Weights of a small transformer language model: 3 heads of 128.
Each number is 128 + 32 x the weight over its row's rms, rounded and kept within 0 to 255. Layers, rows and columns count from 0. Numbers have three digits each. The size before them is the row's rms in percent of the matrix's.

# down: layer 2 MLP down (transposed), 1536x384, rms 0.0363, rows 705-824, columns 224-255
# gate: layer 2 MLP gate, 1536x384, rms 0.036, rows 706-825, columns 224-255
# up: layer 2 MLP up, 1536x384, rms 0.0366, rows 706-825, columns 224-255
down705 086:106120146176115113177122153156133082140114125115073136103084116080135060110070200122082206132124
gate706 091:167082161060165123140104099126109108096214185127186141116140134103132092119118152114096048126137
up706 158:139092102145138127146121147133145069131142144155157125124155139109154138157119169146147190117130
down706 135:137085112152134126143128144132121084143136142169140110113146134077163135145126149165132197118118
gate707 107:093122202165164103146162139145108140159171185173119096135176157150118107141146195099168153166113
up707 089:136155031089131168081111118115147134098088076062092198118109091133120143105092078147071122048146
down707 094:099131162174167083117139115146097158135160214181137067163166142152106105147145176120183124133093
gate708 107:149190135113037083112102166133105116143164147133115179136157120136087117144158104119139141125101
up708 096:059074104120211155131137112148109132128080092170134130146096129157125141101105140146191162107175
down708 100:143177135117032066119080118118128116105177128133089162104168148114134114163147124096130115113074
gate709 088:128065146132098158129127106125085136171038192104101102094159118199157159138159081092079113094186
up709 105:154121113083149134100122135107171125116174072136129137138166189120162174131090182150108121165109
down709 097:112091138131116107156179102152131107146091212142160166103150098136144055148137090141130172144123
gate710 102:123136104069094117030178084079091133130093069146174076123109095159165188120151149168088210162149
up710 095:121056137136048125176147113088168121190063136126107130164145183109168146156159171152104145097122
down710 092:131174160135160130186094163187138115120149118144116200113118147120079126134116066101109104126156
gate711 098:122088106183102095180125138113076113098157136161125107063152127131143182149130154154123232118131
up711 101:121081078142095131158161123192121093096135100135105118085145138065126180128108178183117193146138
down711 097:106170141128154165073110101144182148153076142090147127166102136115116082084090100107102032113132
gate712 088:142180160151078150057140097116117120055192143147159095147094130150147117148131135087090127118113
up712 087:115075083119202092210081172156128147162066125134102149101140131094105135095131133161162111136122
down712 089:097115133146105105099144119075090169079182083080154131157105130189075099182086095137095096128105
gate713 098:125151136122075190183110115152098111147120103111126111158136087232169064180134142194135113052094
up713 101:120135150129108176163112161173109105133135097139125103181127096179156070173119184161142109054091
down713 102:194127200142125144194111126158066061157090102129124145102128092167127088154067182159130128146172
gate714 103:176149098104161207120142078120139160175111144129074181111153118166185119135160116090126115089184
up714 112:104166101164108102151118163094122113096126116130193064114171126143100099149175128153154106135109
down714 106:115153082165136122178095092074132118092146161095182083127158142142084087132195120170139075113112
gate715 094:095108126137079103190133131176155143072186088148184067114141125066159113157152106082167102116122
up715 080:131161173128177162131146144125074108117136104103148132164095098091139167121113158108153115192102
down715 088:121122146121160143080140111072096104162083226106075134116083117169148224108083159154085159123140
gate716 118:129042150152155095104176112158151128156111130157140142170117105164124108137102064158112181204132
up716 090:155202100123100153131074163122067131119135172110126141066164166089082159155118179109164068053135
down716 106:124070149174176115134170137168184123181101150146119107178112127174142094109110029143112161180145
gate717 087:187070119127103130142081100110178129114172156124107118082134141158145114161104112160119098138149
up717 087:068149139059143130121134137101168100137117124086073095151114174123141165119137070184152187144128
down717 086:092136161069123101065142154130116116146090124093118128119137154140186148106117093156208121129111
gate718 108:112079108116171163112096075098092180117105155106078129152116141145129131169101151115115127155080
up718 103:126138156072102102191118148097079068116136094120146121105083124168154150128111148177167102127142
down718 100:113049117092143118186137123119047164138115106108155083135092128138157142144088173118132141194068
gate719 089:125178095046117113149075109119141131112176205109123135118175151124117094111140147092105096104115
up719 107:116119072158107204071137094136108132139114113117100090159172152144111167160163148164172138199135
down719 098:097112068154114204093152082122119107147123118144133072169163164148101159161158156156144133195150
gate720 095:082117070099135168137099129134171128152102141123083117143160169129115082128072103078149095110131
up720 145:161171117131086098218105115178136091120114181072144110162104174070156125104181106134130148132141
down720 122:140176121114113081162109135151113075119097194079118096164113158092159126117185131133103143137113
gate721 093:122114131109105181124140131175165146143149122168151100203102118150123128082164140086130190168083
up721 121:099132124096095154120122097131172177134148158183123071188143112169135144129163156104125190163126
down721 104:182093131164132118106174149128089082101089120086126184098100118087095099118103088161122079067130
gate722 132:064130145118205094147080067110138156085137111132063124137125131093160123136136089168189124163087
up722 160:136152072164115150117165190186131125118152129126193153113112125166095137103109143103128108146146
down722 127:107118106182141140164164170150162139131143103092157167145053139145124105106116157135156107157157
gate723 105:173125137139071174088165139098116128148122096122094100106096150130105214072137095129094101144141
up723 085:103118082088131161143120138076152116109185108157176192164129133157120083170141124118115123193114
down723 096:143120126133067214100167169089131142118124087107101124099082153146121190116117087104097107168146
gate724 113:136136138100096160162136154134159175091159102132098109080145133135233098086093105100094095131161
up724 087:169132118157112154144182134153156126159156147102099161126082172098189122117143185125122147074162
down724 108:147140106169142113077145119166096065146119138127164158165119102127001162156141130165149153125107
gate725 106:168187139110124191137134123102112072090144117056171120185114088132151173047212123098186112177108
up725 096:153125163089086153109116087087155143157167080098156069074149109076053134176086074127140091117122
down725 098:132145102105156175132103157112102128060121135100170101148143110164162131056198150068124146169109
gate726 083:110105112072127133178117165076137163143196131134088159083209166105163110169204182112105141106048
up726 082:176140182118134172082127091166148089108096122107047088148073107150128169086080125203119095116159
down726 087:210140076136086179088172148126112096081124130145130137120171168103170172153120155164081167163057
gate727 081:109184108133120171103157098108078082122137134097152125074140152118121126141155089102059158019174
up727 088:097112119089131067150112114152112135077135131159117194192123160104172069068132158121131089173144
down727 085:099117097132130059152139073121095087063121129133146179181134217084167104057151142158129107163167
gate728 118:121092159119109124129080119084091106112167155095106193111079138123155154119161109183117132112162
up728 088:118103163128063137139125103087094098151152138113089202091101197087138120125158110145125145069192
down728 107:153140141156128142128186158161133145178099104144159078172174092157110086148090141096143124146098
gate729 101:079142115108151143100177152159158160086147081097156141133153125101095168139114113137136135126057
up729 113:175157118126092123096090095096092085161080134194098080129163113169106126096124081133109106075169
down729 103:165148066118071129074140114108149118115115083192127111110190131162086140167155083152106144113079
gate730 103:140108151178066098112109138125091124104168089124105069159186123119119103178170108172104146078155
up730 091:166089116203055100082111108124087114122153094184116110162167138095166107129167133219085134095174
down730 092:159104081142160191114156093116107119200073133145118161111097103111149155090131132154146118139101
gate731 096:167135100034076126043137090133156131103144128124141104116119179129155174118154103110057100109100
up731 092:128173104136111137071178079117161115093175127127126115142125127128205163101149122126106114185134
down731 097:126123152188166109164144079107136100136167115139109145143101062125187138085166123115136110163146
gate732 103:201095053108093146122140127134148125163166144120156156177169062138165172125130106108157126165118
up732 108:133111155099178149151085179100144141153109136139114085068132087106099131156144138130120133113154
down732 106:155076119112153128141099155126155162186141176111128106118134093143106174141166118122125107146146
gate733 074:099119124033174145124188118165039119138111115142123095120123154120123104146099142196118166167105
up733 077:183086123115107123156181158118109164111125146148160148125123202145143148143106145112074159152107
down733 076:109147121161133114080134094120181113139176119077077095143082116087088146136148090136125129086100
gate734 124:105131092133138080129183140157157135145168137144118147134069116125114149095177162157151138177141
up734 096:154131136125119159088107111124100121132116129115168105131202110140103129112051128111110136058138
down734 114:089132106137137061130167123159139135147168143147116133139105118112130146097158167162105118147140
gate735 087:127142111129200096122107179119084131067142121083140078059120105141143149112111075201099122112169
up735 099:113145126113188048136137096073027149066129067110098115096149140090124150080147104160099224155158
down735 088:082138126087153114171149070080070138097140099144127151140163178114105143073156147154103166130165
gate736 108:173107125152148158161119129112171111161122082137131152152129090129132159138071128082132128136122
up736 081:140173125182141175125181197103129146147156135096080186174080108121112102065095155067121115131110
down736 096:113164134125118115086154127122121156084138197102105131129100111150113113121187106173141111090157
gate737 097:116161115113176125105070149108049192127049107145130106137152130158162134112162124071103071079158
up737 119:137076150112097107131217143088101139131172165099133121146116133146163077168142100181099175153081
down737 107:131106143140138135111180152074080142113134127120153107130115158143166080144134089145035148135114
gate738 112:091120174130161118069141128060112131129098108146091123125114178081150174108130156149129200159177
up738 100:155148124132156093135177106107135147106139087166113089075166131140167169139132157139162114151182
down738 107:178108114136087107166126103187142117135165141133167152089147101185099121103103062124133091129081
gate739 105:147160178079122159088164091108118119161130105113143095073127195141116132141165115085101128057124
up739 085:162114114133128108179088209164114153116133130135165172130157058130121153143123157079085036198131
down739 100:140136156089128141089187094099141111185098105104121088121103185183126086162158102094136162081107
gate740 087:105110085078158130078117125108126141079133095142124162127181151153153180107124113134139108141069
up740 085:094159188148150106123134148148150147131132133129096151141099045108138120088110133153070159118164
down740 088:103119148067168168118138166111154214101106104138127163142142090168117152124092155146091156163152
gate741 085:085085122101149115126161118109150197122141121122090137070170110140105214123152107166176070130136
up741 092:153147152192150128135192092121145168140121141106082084137180152104102142159093149131167154120139
down741 087:119160133160100107064154080108140105123118154121138090137122124102063108188094127082112141114163
gate742 093:156149142162052148134154083098182094120094183106125122094124173141145175152096072104119185161182
up742 084:194090134132161175188187085131125095116111122122153131134140127122140177123140090172106176128150
down742 093:114164114130147107124131145157155153171117109140105092135127104104099102138131151116095109109120
gate743 091:140116122146159129094107138100113159101118128098183160125146154170142130100103152112094105118132
up743 087:116170135125127115158141128151090097117130086152114152157149083109173069074121092083074150108209
down743 090:100123146153112113146175112162130079148136077154075110155159017081146133093154100105139186144150
gate744 098:120113170162106110217116175097114142113127200113114100108131144149143130123129164157180079110142
up744 103:144129130108118157196146100153166086112070154159160154136097108172169106089117128156105068148107
down744 095:102164173121154116097085087109072140125135142128099110133172103098187124141141168158133130072169
gate745 082:178106164139116179116126130095111146157142085180205104101134130133132144114101132113138080118118
up745 102:118157133140181097142112121102162117133129145172159130041139188161119130146067165102158106085080
down745 098:083132127136190090134121124141167105164139171183146130071142170141150140140116160104181082086059
gate746 113:091106130167114070137116092154155118164117140158155095133148165162094180124143129085173210152127
up746 096:176133090081113150146109173128080191094150095127145159104124088097178126153108118179094073114108
down746 108:099119139181122100124128125166140115136101136135130109146130152163066141108125149065157145136103
gate747 113:170114185123174158144076059062100092086132184164141137115127114114121143094094110179160028154152
up747 102:112157084109055082096166199201164152160113056122137123144125138128115138133127157079056188080113
down747 100:139146175113138124162055086080097102147105148180158118131101126096096121065141127152103049165123
gate748 109:218181159121110189087155108172112151150099063157153092153093095086131118129125073106163099154100
up748 107:113187116077152130084143183147168155132079092111152128086122124162131092091168141106132152056172
down748 108:122172119153114103102157096111167168108135155092077121060170142141141120132137114188124134098170
gate749 098:140123144114099140082166152166103135143183106174120101107091092119094178091153099162158161163128
up749 094:152148171139122132054154103196131115131157076133126105165139085146095189078110077124179144168129
down749 106:103131097100161108189102151059162112135081141093151167118125208113181043137149135127108068089105
gate750 101:138111118127121154142082145130104171138134096102099113163141134069149076187176096133118077078135
up750 142:140124157168106148130121053106175102133121172132116099168125126167106134130152123081189091180100
down750 126:147136133201093164102175066096163095127100157132133117118121143185122148140128105083165108156092
gate751 076:118113062140063135181147156143129152102150168108174113119145096127100144092122094172125115177107
up751 080:083136126132140092157129111145154112086181147119171104078152112140174079132117136157109102165118
down751 072:154116105131067173155142144096110156134089135094121123142094123078107157132163117103170168142089
gate752 086:097132137086121078126102133163152112151123141159137097133140133117165097097085126111138096137167
up752 100:153097133155085176087086126075126129118154119118153157131134102098140080131104152131097155164092
down752 098:150120113163140156092064146114101135143129177088146136097152116074146120131093160142143170205086
gate753 111:084150174126089068099128133129054093150146115131130117041142110203209165131110158086119120086091
up753 106:069113136100145145181132122123121127168095138156091131135118148136121162119170159157144159157167
down753 105:202102080151131151105181097116157190091105152101127142196086137118095079154110076151104116099142
gate754 093:129211163147136120130139085086099164131176057110139073172184174099112123143183111157075173128152
up754 094:129170185150133161152142123144139158143121095109122085180173163149139125151151147114081175142150
down754 098:081126167085154113149148084162097126165151162143103138176082153138191157157112137088164088117117
gate755 082:147085178134141141091162114098168127146145136055105141139168100095117139045096103117114071183117
up755 102:091061182099091106084158155141130111154101179131125101144188118078087168132172173110214190102143
down755 092:047094180088093122078163154118151072147116166174112126125167125079097128149183160103182170121147
gate756 082:137121141161150165152074138108171144068123101134161132166148167151113194123100070098165085102119
up756 073:123122117141152131100092137121174151095096105119127140148150186155104162103074112065131084129119
down756 075:136137100115088125117155126122083141189126157106123140114114121115129127073113152057112136126108
gate757 095:090130119051113109171090212207141121169092149133088086109131150057151149164131145099111132176151
up757 106:158176151121045151151146128153119139124128165122106152064073107103116186116102117071075117102071
down757 099:177165137124071137148162081144108139111153150117108164067088075127134164136129152083118108105065
gate758 098:182063152101097079124159150134186158156104097114085164106088152133075090114163155123119163097099
up758 110:174062146109099097132170133125164111127096133110085151133137155123094127163123159134143157103147
down758 104:083171100160183182124128125133096124110134116161160105141128110135162118125140081102151098171141
gate759 095:193139159119085096162133166132124112134168135131146112143087106095151088108141105083153114163207
up759 086:117110159167145087063082108146141155123109106123136132173153132144132184131095127150109113086148
down759 091:154099192131124115163075167147086145143166111188097104122125110085160122128131140092122078135184
gate760 095:125095140178111167147137116150182113110118096125122116114107107087108123078141171157116136154171
up760 097:075178150079172133109148183138091134165120124122123117107115124132150135160097123099151145118106
down760 095:132068109194114132157090104145127132100103115114142124160128133099098089080143150192135119133175
gate761 113:101091139161105132135120164105108156095157154147147179138167150095151083129122115122129119120107
up761 091:161139081107164180087096138146101130118090097131192124154142107155140124134168093133092165129148
down761 101:080086094143102152135095162117101179081098144167149137169168138109154064158133134144107142116088
gate762 122:103155144163096135149157150128209097129153130218079113136122055111077130133148100109097150118138
up762 093:124141149197100131142154155129182108167145090215089122147128104120094161131165091098098098128139
down762 107:183071118110163121096119123115044169142091102015155123135133208132149111130120155151151126133155
gate763 110:121143157150114047153125204102144141083153109175131166130105142144121124150111118155136067112151
up763 091:132148188174122097135105227098146106115149087160126120136124168159123105173092113159149057112160
down763 101:156148087109135222100134063134123105178111131081156103112109104099161113117136127097085197120125
gate764 117:109142123097080141110201077123188121155174114157127043136151154083091153131092179110075187136141
up764 081:081113136155126118083151132125137112144131115124099141163192101124202085098113198129070222123170
down764 107:171115137152178120147062163157047116158084134104120192137102084184180080127164078124173107140122
gate765 095:138112100147190099062166139163123151111088150144133193095117130167146116084131151100144172197130
up765 094:112081159141224130094121149160101106111104105146108166081137094152148111109126161101183166147120
down765 089:116093140113185125107113161120150046125166079138139141101176119118158144160200108124106167095140
gate766 102:164175078137128072161169119083160093113109092124116097138084144145098128146143159168085137156096
up766 107:097092185161151110105088142135153189133131183165113126129151120072143112117101124129150182140175
down766 104:150165101085114090163155103132132069116121071123125142115122121207112128137169140130125103130093
gate767 090:125112086123123156103219094129144149130136125149136151136159143110084137118126146153116134109168
up767 091:116095089115158078149166102113168169144135125189142135091157152094101124116140129129137128120081
down767 088:109156106079128132165168113138148101199109108112115168168110180105136091084149173122173134108191
gate768 104:128079153113098103171141117127122153145124153135150182098091145097084119111174102097138145094146
up768 085:147148066121148099100131190093122158107158067154126089120192090169187119216053200154165125134144
down768 094:108111105113122106121121139104119155154105179145168141098104171090098092153154107078142123119120
gate769 093:139183136094134046131116122155158148185127140129163083100138106152108049127155086116143073128124
up769 106:128131161070133045139120119158142138147158158162163072094136128145124046127142115163125092115128
down769 106:136134153125152077118159109202153107191137145188145147058151114152116086111124106169124111122083
gate770 118:140104138135066094139070152161203122158118132130137097092154090073141098132095123177159163146159
up770 106:138180120143179186125146100107045178073131125143110151157099105172120119158126116086072118110133
down770 108:152071110143117081143055157112187094147147115134177089087167068058123079120112099196155164132161
gate771 098:115123110186139142090152125093113145111090143098089102144138100111099093156153117075084157036088
up771 098:111174144107157115157125160207148093146138136124128153068135233088174118154128119111135143170161
down771 103:172172119074129123120137167208127134115118166133126141088151222154174187153148147115171128117141
gate772 096:172078170171100111146144075103160110106130120093128043101117117150146150159107106132139130131112
up772 120:148166130114052139082189108173104113186102121113108138123122134136099162126117138113164101100188
down772 112:152176106083054159091139126120101136167112077105135103109127137134076165133130151133163077110147
gate773 114:130156117078126161152152112112130114119098122140152122167125154153167071078153131133182105143101
up773 079:145137127121088115141109116112151103117142119148111106160077096114162120117159087156153118145118
down773 105:133105152169127115128126104125138126169171118110109138107101126109067182178110118124093153126152
gate774 101:134147134071146114139135202171129160123192142152116169193117136172127157159143133095127141116101
up774 088:115128138182109131100150090109171109100097123098141111083173130078112094098114088143142090139138
down774 092:145177155071162101125133189129135170106224151142091174149129103159146187133148118109125125103061
gate775 093:139128117126118061164124137126196160173123155194110135068084184059152129173181143129076105139112
up775 091:184111101167088145104160142064167118188143185129091120157107113112133160177156189102095140184108
down775 091:136175111057127176077108120141091075091091107116118116153132087173178126056096067088169129100122
gate776 091:128092117083129133119113167181099150139172150171129091139130153155154079149155099148147083172112
up776 091:105168093144096152053121107074154145122084095074141141082119088118094151116114140111087122083162
down776 087:113161165102157140118078179113141130100170109133113128129204188150118114114116103124141065190108
gate777 140:129145078122090134073108150103058115169127205192138120092131116126122132118146141142148163173113
up777 139:123114169134148130179162111153206137091131081076105115154114113133137120137122130131105108055142
down777 125:071102174121196141145122092136152140080146161109133109127099133151085121128095112110115102097162
gate778 108:087091077070140149108117135096159122116118100134131074178128128183112152180128143120142154130120
up778 083:144121098159111181153143134158144171090097120102148105122131149183132154141156134133159157139110
down778 096:170150169173120129180133077173126130123126175095097164059142158102192095072121120151104082111154
gate779 115:147091203119155172073136123076106163140150105123120187106115103166147070123128109085138100164183
up779 095:163169173134138102146152041142161181122112176132147112116152149047146120116129166134112102151118
down779 103:141100175137162174126145121052118160150130155121137181094118092112144065114122162067137116184166
gate780 097:153116107107132166089165093101167131055072133110102161165209113124110122089152100159124142103090
up780 105:151113140130083112144119170123147144169128163048169143078097147112115140138168191088098135149186
down780 101:134132154078146100144088112211102118129141132120177223078114138115061101147134126132091141110124
gate781 131:139205113100114133121111100128073139098122158121133144146084162118169116133127120078135206098151
up781 115:154085106114118150103169132120111120162150117142085099125118083123111188195152109165178138137126
down781 114:137147172084092115148141126088097097124136114122067109115061124121145140112141081138146190089114
gate782 117:144082120158132119141146090123086129096174157090142142134154100164076057093136096155130102139145
up782 090:099108136098141144119126191151197156121125106159119130147085152129180192145097168119148108134091
down782 101:152111143167150120156131079105096129098164201111134122153139089179113040092129103123138148133145
gate783 087:132150137179094180104142068139114061137120137116080124150134171109100153118154077123151146152126
up783 098:107161153100118121117113062105067182165160137126122067115094140104151192149200116089161126184135
down783 092:140113150117096126105146150147161132126072122125199168138137089161119114136085207174103110094125
gate784 079:091142104120136112138128104092119162124131110118125135077066113085090180101114139133135159171151
up784 104:116175060126116149155055125083160094119109125121145098096080104083109164121106096135107168111159
down784 093:107145052096112161144052125102174106097114138107150132075094102092111159133126087136120176120133
gate785 120:132169086199148132091162074152125144154145104128142148099159078134085109142116153153142097145097
up785 090:121106122066100182101072172139145120126129125178094108095188157133131099066092132116113082075090
down785 107:084130117200123118101166109187105156168171107135162114088180070139065107143142165134132094162125
gate786 093:159149175106157104129173156114091083113121135076107177117115129080063157114079144118156127156159
up786 091:165126191106148131101135144101095085116136106054084155130144091075055159120097152114134096153162
down786 093:147124151091077099072103095109114108123115159162098157185102095145084176178127155146149099104104
gate787 097:089126160119108132139139158073097136049162105158109124171099113076090114155108225121119162146074
up787 105:159112115105162073132107078162129145214109139142144175103131146147171141116167061118146138142174
down787 111:202099081115187083146069122213128151214124163095116125125147157149150125129143082081120124166158
gate788 107:170056083088070187172121107110107121087112114128209085166093104163144151134163098160132071143113
up788 113:061132099107138113141085112160118143166114057108054039116126065134118110143209130158113145119139
down788 111:112153142134129069108143106100156180138177110086018173144173107150138149158145164136080163105133
gate789 090:106104067089055084171183112146183114127125132095182123162110070150147180133103164107105151169143
up789 084:089116107114038062149146148118161168122153148135176103105085027127152211097092199134060150171091
down789 084:115074152127149113145145090139158065117147083102186166168184131137156128181145062139157120097162
gate790 107:142097083121159138199117194175165090088157124129184102194138148109189137137076095170036112145140
up790 098:108056087115163134187113195180163154102191094120188078192150135078171168150106066207061093144168
down790 103:140176169105082106094143050089085135158082140148088165074100126165089106128181170075188147081100
gate791 097:157154152093145191129058105140083112132136127125103094127093098126161097134139148163125139066113
up791 093:079070138127132090135167128180168098113095103140089133123146123105080144146115153076139156158130
down791 093:171191145107098140075083115124120178135124162180150103126151107119148135170126108148103090168135
gate792 083:116144113105119171180201080086113153088135156133161130086117118134129147107107142147171129099183
up792 092:169169146120111115113177114135118147133143107154160132113194077120166135114153137075155097137182
down792 083:160138143169128074102158120151143104166143136130080094139166053086147099135164136104121082146115
gate793 081:144125091137148110137147085140089111090094137144159123147084183115240090160111094170162087137105
up793 079:164131164123096156143117126137167110168160101095087134115139111129074122139131163136088211109154
down793 082:109177142129130137138086151138172133152153096053093139081144086136069137127152164128117186110143
gate794 094:114113126139123151060177099102111123146114133054181154163096131135156092113137138092191136094117
up794 123:131106112157141131100125141110139141116187107117100109124151126160129121138123071176125086121142
down794 104:135130157081122124154132116142077121150079127103131161128091136109124146106121186080167152128117
gate795 099:112071124109121108104111163098113141091142136188137170161100143171054141103021161143127144058170
up795 094:123171116078125129147078107065099048101105168124109165120165168160099171107101143108093064115156
down795 089:127171093119092121120095109106136079123103122135075111102154159163131104093160125076107083149096
gate796 090:145162156119096100114138126113083131157084130139152096142155101136160084122078081143088127135080
up796 087:111105103114132153124131153109177126121152104114114134109124166144091142135146180101148161139147
down796 088:099159158178100098139133143101120101103140118116146123128130101152089087072098078187067106150144
gate797 118:142123118093102135159120149165161117150106089145118163089128180145104149088137116142201070097200
up797 082:115152170164155107113145114045088150090126124085141135146153126116167134114086126095099119150108
down797 103:133135130085100151152115157147150105153116106145113139092132156133097125107148103128202090117153
gate798 092:132173105074131172088127099156152177115139109108150187075191201085172081146106126095107134122103
up798 153:122136175064106080075043103062065133131094120104102097150039098068139057150155099175072133171107
down798 130:120137236101096076098058121085091120115094097119076076158048075079125055153166125180086130173102
gate799 097:128134183136159092180105139107144110126110156183109148079069157096110143117155105100081182126123
up799 103:155127141167089152102096115124164112158172121055127097112176156136177104188148114147150065078154
down799 103:142135131149119144172085086150071126173158146069191112153195106103182081151171179187120130074150
gate800 089:180124114204124133123117134085135175102155133112098100114199145142140111129127104082138113117194
up800 130:175144118185067176151114118080142170085146121142139106100192175188172089148118096056112124138105
down800 116:188129120164072150151117122075161179097130099122109133113184156180173117151116099054114116127113
gate801 091:106139088101122184107127109096074148126123172141124172184111103116112150126141197108115188191043
up801 096:147106148139144064109120157127201113119107141124163108061157174101147099116079068142151085070229
down801 087:118102160061145148100105183143159170070100178137165128079111152078148123090089116137161154136168
gate802 108:142163132126123094159089148127157108099112159161119152151160152114129163102118144134081131174145
up802 102:132168150109112090153089144129157137114129139150140125154149117111133188101099136156117129184140
down802 109:164156116133115115152123165154124119144133096128094149175161121134119170096163118140108149099134
gate803 096:163103080102182101074173148167149099134204133099108155151127156133120009217080163141086096124082
up803 099:132123108131194126111126121146110168107175111085125187132126152086099011172125181116102135100138
down803 097:105178129122095109140140125112106188076117139109118096169082121150098116124060180145122141114186
gate804 090:156103110162132156119092138127195084076146188146123153177162103133147150147064131165182085107155
up804 108:131087109168102119115124120056165130092124149082143190150183109081138133136095147155135096123158
down804 102:141100145114117120119130071051099130078135118125123219161190100069111162129087172123137092091144
gate805 127:163190079131131157150101216129199130114094197166127142078123163143141078088131182106077064126149
up805 132:138227078150130122183131201155174105104108189139125117110163182166073122072144130118116089198158
down805 119:155167131153145137083175115117142045143131127111077107141149205129036094116135111065148129125121
gate806 098:153121143114165113138148112055057147076069123163101136105126086099114108125105105173145133128163
up806 119:149142146164087134163104138180145109157132128133094125119093162113124133167145159044074102077141
down806 108:155146103147132136150074150149144115122161136127118075132109165052100174169151141059114133102120
gate807 115:122134108079121129134130210093132149102117130153124140119103143116106156080128170133144128118173
up807 141:142137143176163158124123076183138082141136150122139129135145109173103130175119142105125166187118
down807 126:099154099129116127161095130115138157113132155203142155131147147116067135146125120154091138162140
gate808 084:146105161135124145098140107131075123125142146157083149174090121122116126148124129073141077147113
up808 075:126127155072138074101110123132069148086097069105088151143093122178159101133096117117195128119121
down808 080:154076144110136157063137138126080121102199120144105152125124106175115163154086116077152096150116
gate809 084:132121095136128126061092112131116131109123120105156065114113080096124082118118130064163192101098
up809 091:077114184191131086070122139164116129095127144178123106078113110130126053085129120168105078118131
down809 084:058114197136127098130140141186093098138131112185067131057077141159151072103138124174127050130139
gate810 095:208093159150093153097180157153153082143170156112105121080151144145113100101094117098139088105130
up810 088:124132150115106121147127121107082115093132127154098063121077124091118137113188110161114101113123
down810 088:094169081122139114197122129138142146146104091146115208187111124119110161171106110112097091161115
gate811 092:128165162142097097100167133123153140099077145055132129109151106135118118111148127124169166134137
up811 087:150087113114158138170094152125126120146152107182105143114107177149161137130108128119114097114102
down811 084:151171086146191125124095182109134138084085140077076160124127144118071117115101132074112060110146
gate812 104:135088189183217122133088109107106124145149148133086065146153078120177115156122063096134092165114
up812 107:139123177115154096107147137151116119128160147162113144178087132069070123093062081121123149143141
down812 098:103144082097059179118082175123145129106128108090155137136103180187123088150173192147103107099137
gate813 124:130117104164080103109139172152127147162236161148111147124146143142128171141149096121096093102152
up813 103:116113132171074108117143181150115128146196157177117146099139148122119164150158094140110079102156
down813 109:143138193099160172165139088093114104117025067102156123145115096141154103096121175109177150137114
gate814 119:169201149099100115117152108139122106123122134112098149199178100106133126145112148115112144099132
up814 083:157148150101147114112104141137188196117189156099131144078093146138118092114154118080134134172142
down814 103:160188162091117160131111134140138105116135127079095161168160133101137124111125125117100133103129
gate815 094:105117144174146116106102150090180139106136219095145101123143127116146101098030100085142149148155
up815 131:111160071174150146117106111162136207109113166149096122171188100099142121127105057097143123128142
down815 126:105172072176133145119106130151148191089112201117136112142209110093173138117062071110130124140140
gate816 106:120133114171160130044132169151096130068066129099135126141105100157165131147135137123118138014120
up816 097:150102115088145166071104106084120142099122159069139153133228115129134152135147107143158128097146
down816 101:105162184133152104123158155125132133118089150129134162132135105129146162125119088089176066077100
gate817 101:102143127139139172105081155119095128090134048075104141155098101092163145119142181121126116078078
up817 091:079124066105134134163088121109120144126174098125118167135093108157149186147121160122164135089082
down817 099:085188136173113141168109160157109138099156074062101183153107114122109153102148180134105141121113
gate818 107:116110217122089104111119108080070131142127130129160143136127056139141166107125106158144158122163
up818 105:098076144123208125102173165148111161035138107142120097150110106162095150139219184131064166201130
down818 103:171076113092152114087161152183151147083145163171131118161148159118159088139148128088083138078104
gate819 082:096112126111118078081191115096123128123140135099072160134139148100245136108149111119131172166134
up819 112:117147134160106130171126095134108136114147135137097096133117167126169135140140118136148148198171
down819 096:161074132140103119129134126110150118137101101125166143101144114115101110105147107110081110095124
gate820 104:081115123104108144118026140138161114124166122090146148121123116137141097057139113137091159121113
up820 079:190140135124133142125153106121096147121078143111111133162144150103132143154098143070161117145149
down820 091:097131133089096113105027162135140134145153139092113121117121142149138078065125113144080171134094
gate821 086:173175108059196148176098085135094182150175196136050175065116174086131179142121128198133130141130
up821 124:137090143184117151146143095127143136132047099122179133201162092145140122113125112049157097077096
down821 103:119136122144141137164095102112152182122026149130151152217158098125126134118101099076131104112128
gate822 097:092103111133133150154113074093105127134057169160138065169169128164132116150121056077115112057175
up822 110:169064114133127086084149167096162144209217120074116197069105084096117172166152180151157141145102
down822 106:143068124133175124074157158093157157161182165122145136096150078079118148174098139110149133112128
gate823 100:172146098098134070100181153085170107143139082140137116093168120094122123104141157139097147157131
up823 107:059106099131157127157116169138122136111103147159129146151116136131126153173135142107186129091160
down823 102:190138118120132125105153138061136145123138111112154100099177143130142101077106129125071150125108
gate824 088:109150145116077153104102163186075078135133146170123125109117147148159123148135183186128103103117
up824 110:137122094068183088092141126103192121133154139088122168174182150104116114140125147088109163200140
down824 100:145133093086176113089118114131184136135173173093105145144210146126110099167123120085132122164144
gate825 121:106139125083116115127132084144142152099125161190108088151093170078144185113177118128162146123121
up825 091:158114137128122111132155107124135148093132146184126088188106113079123164098190137115138154131135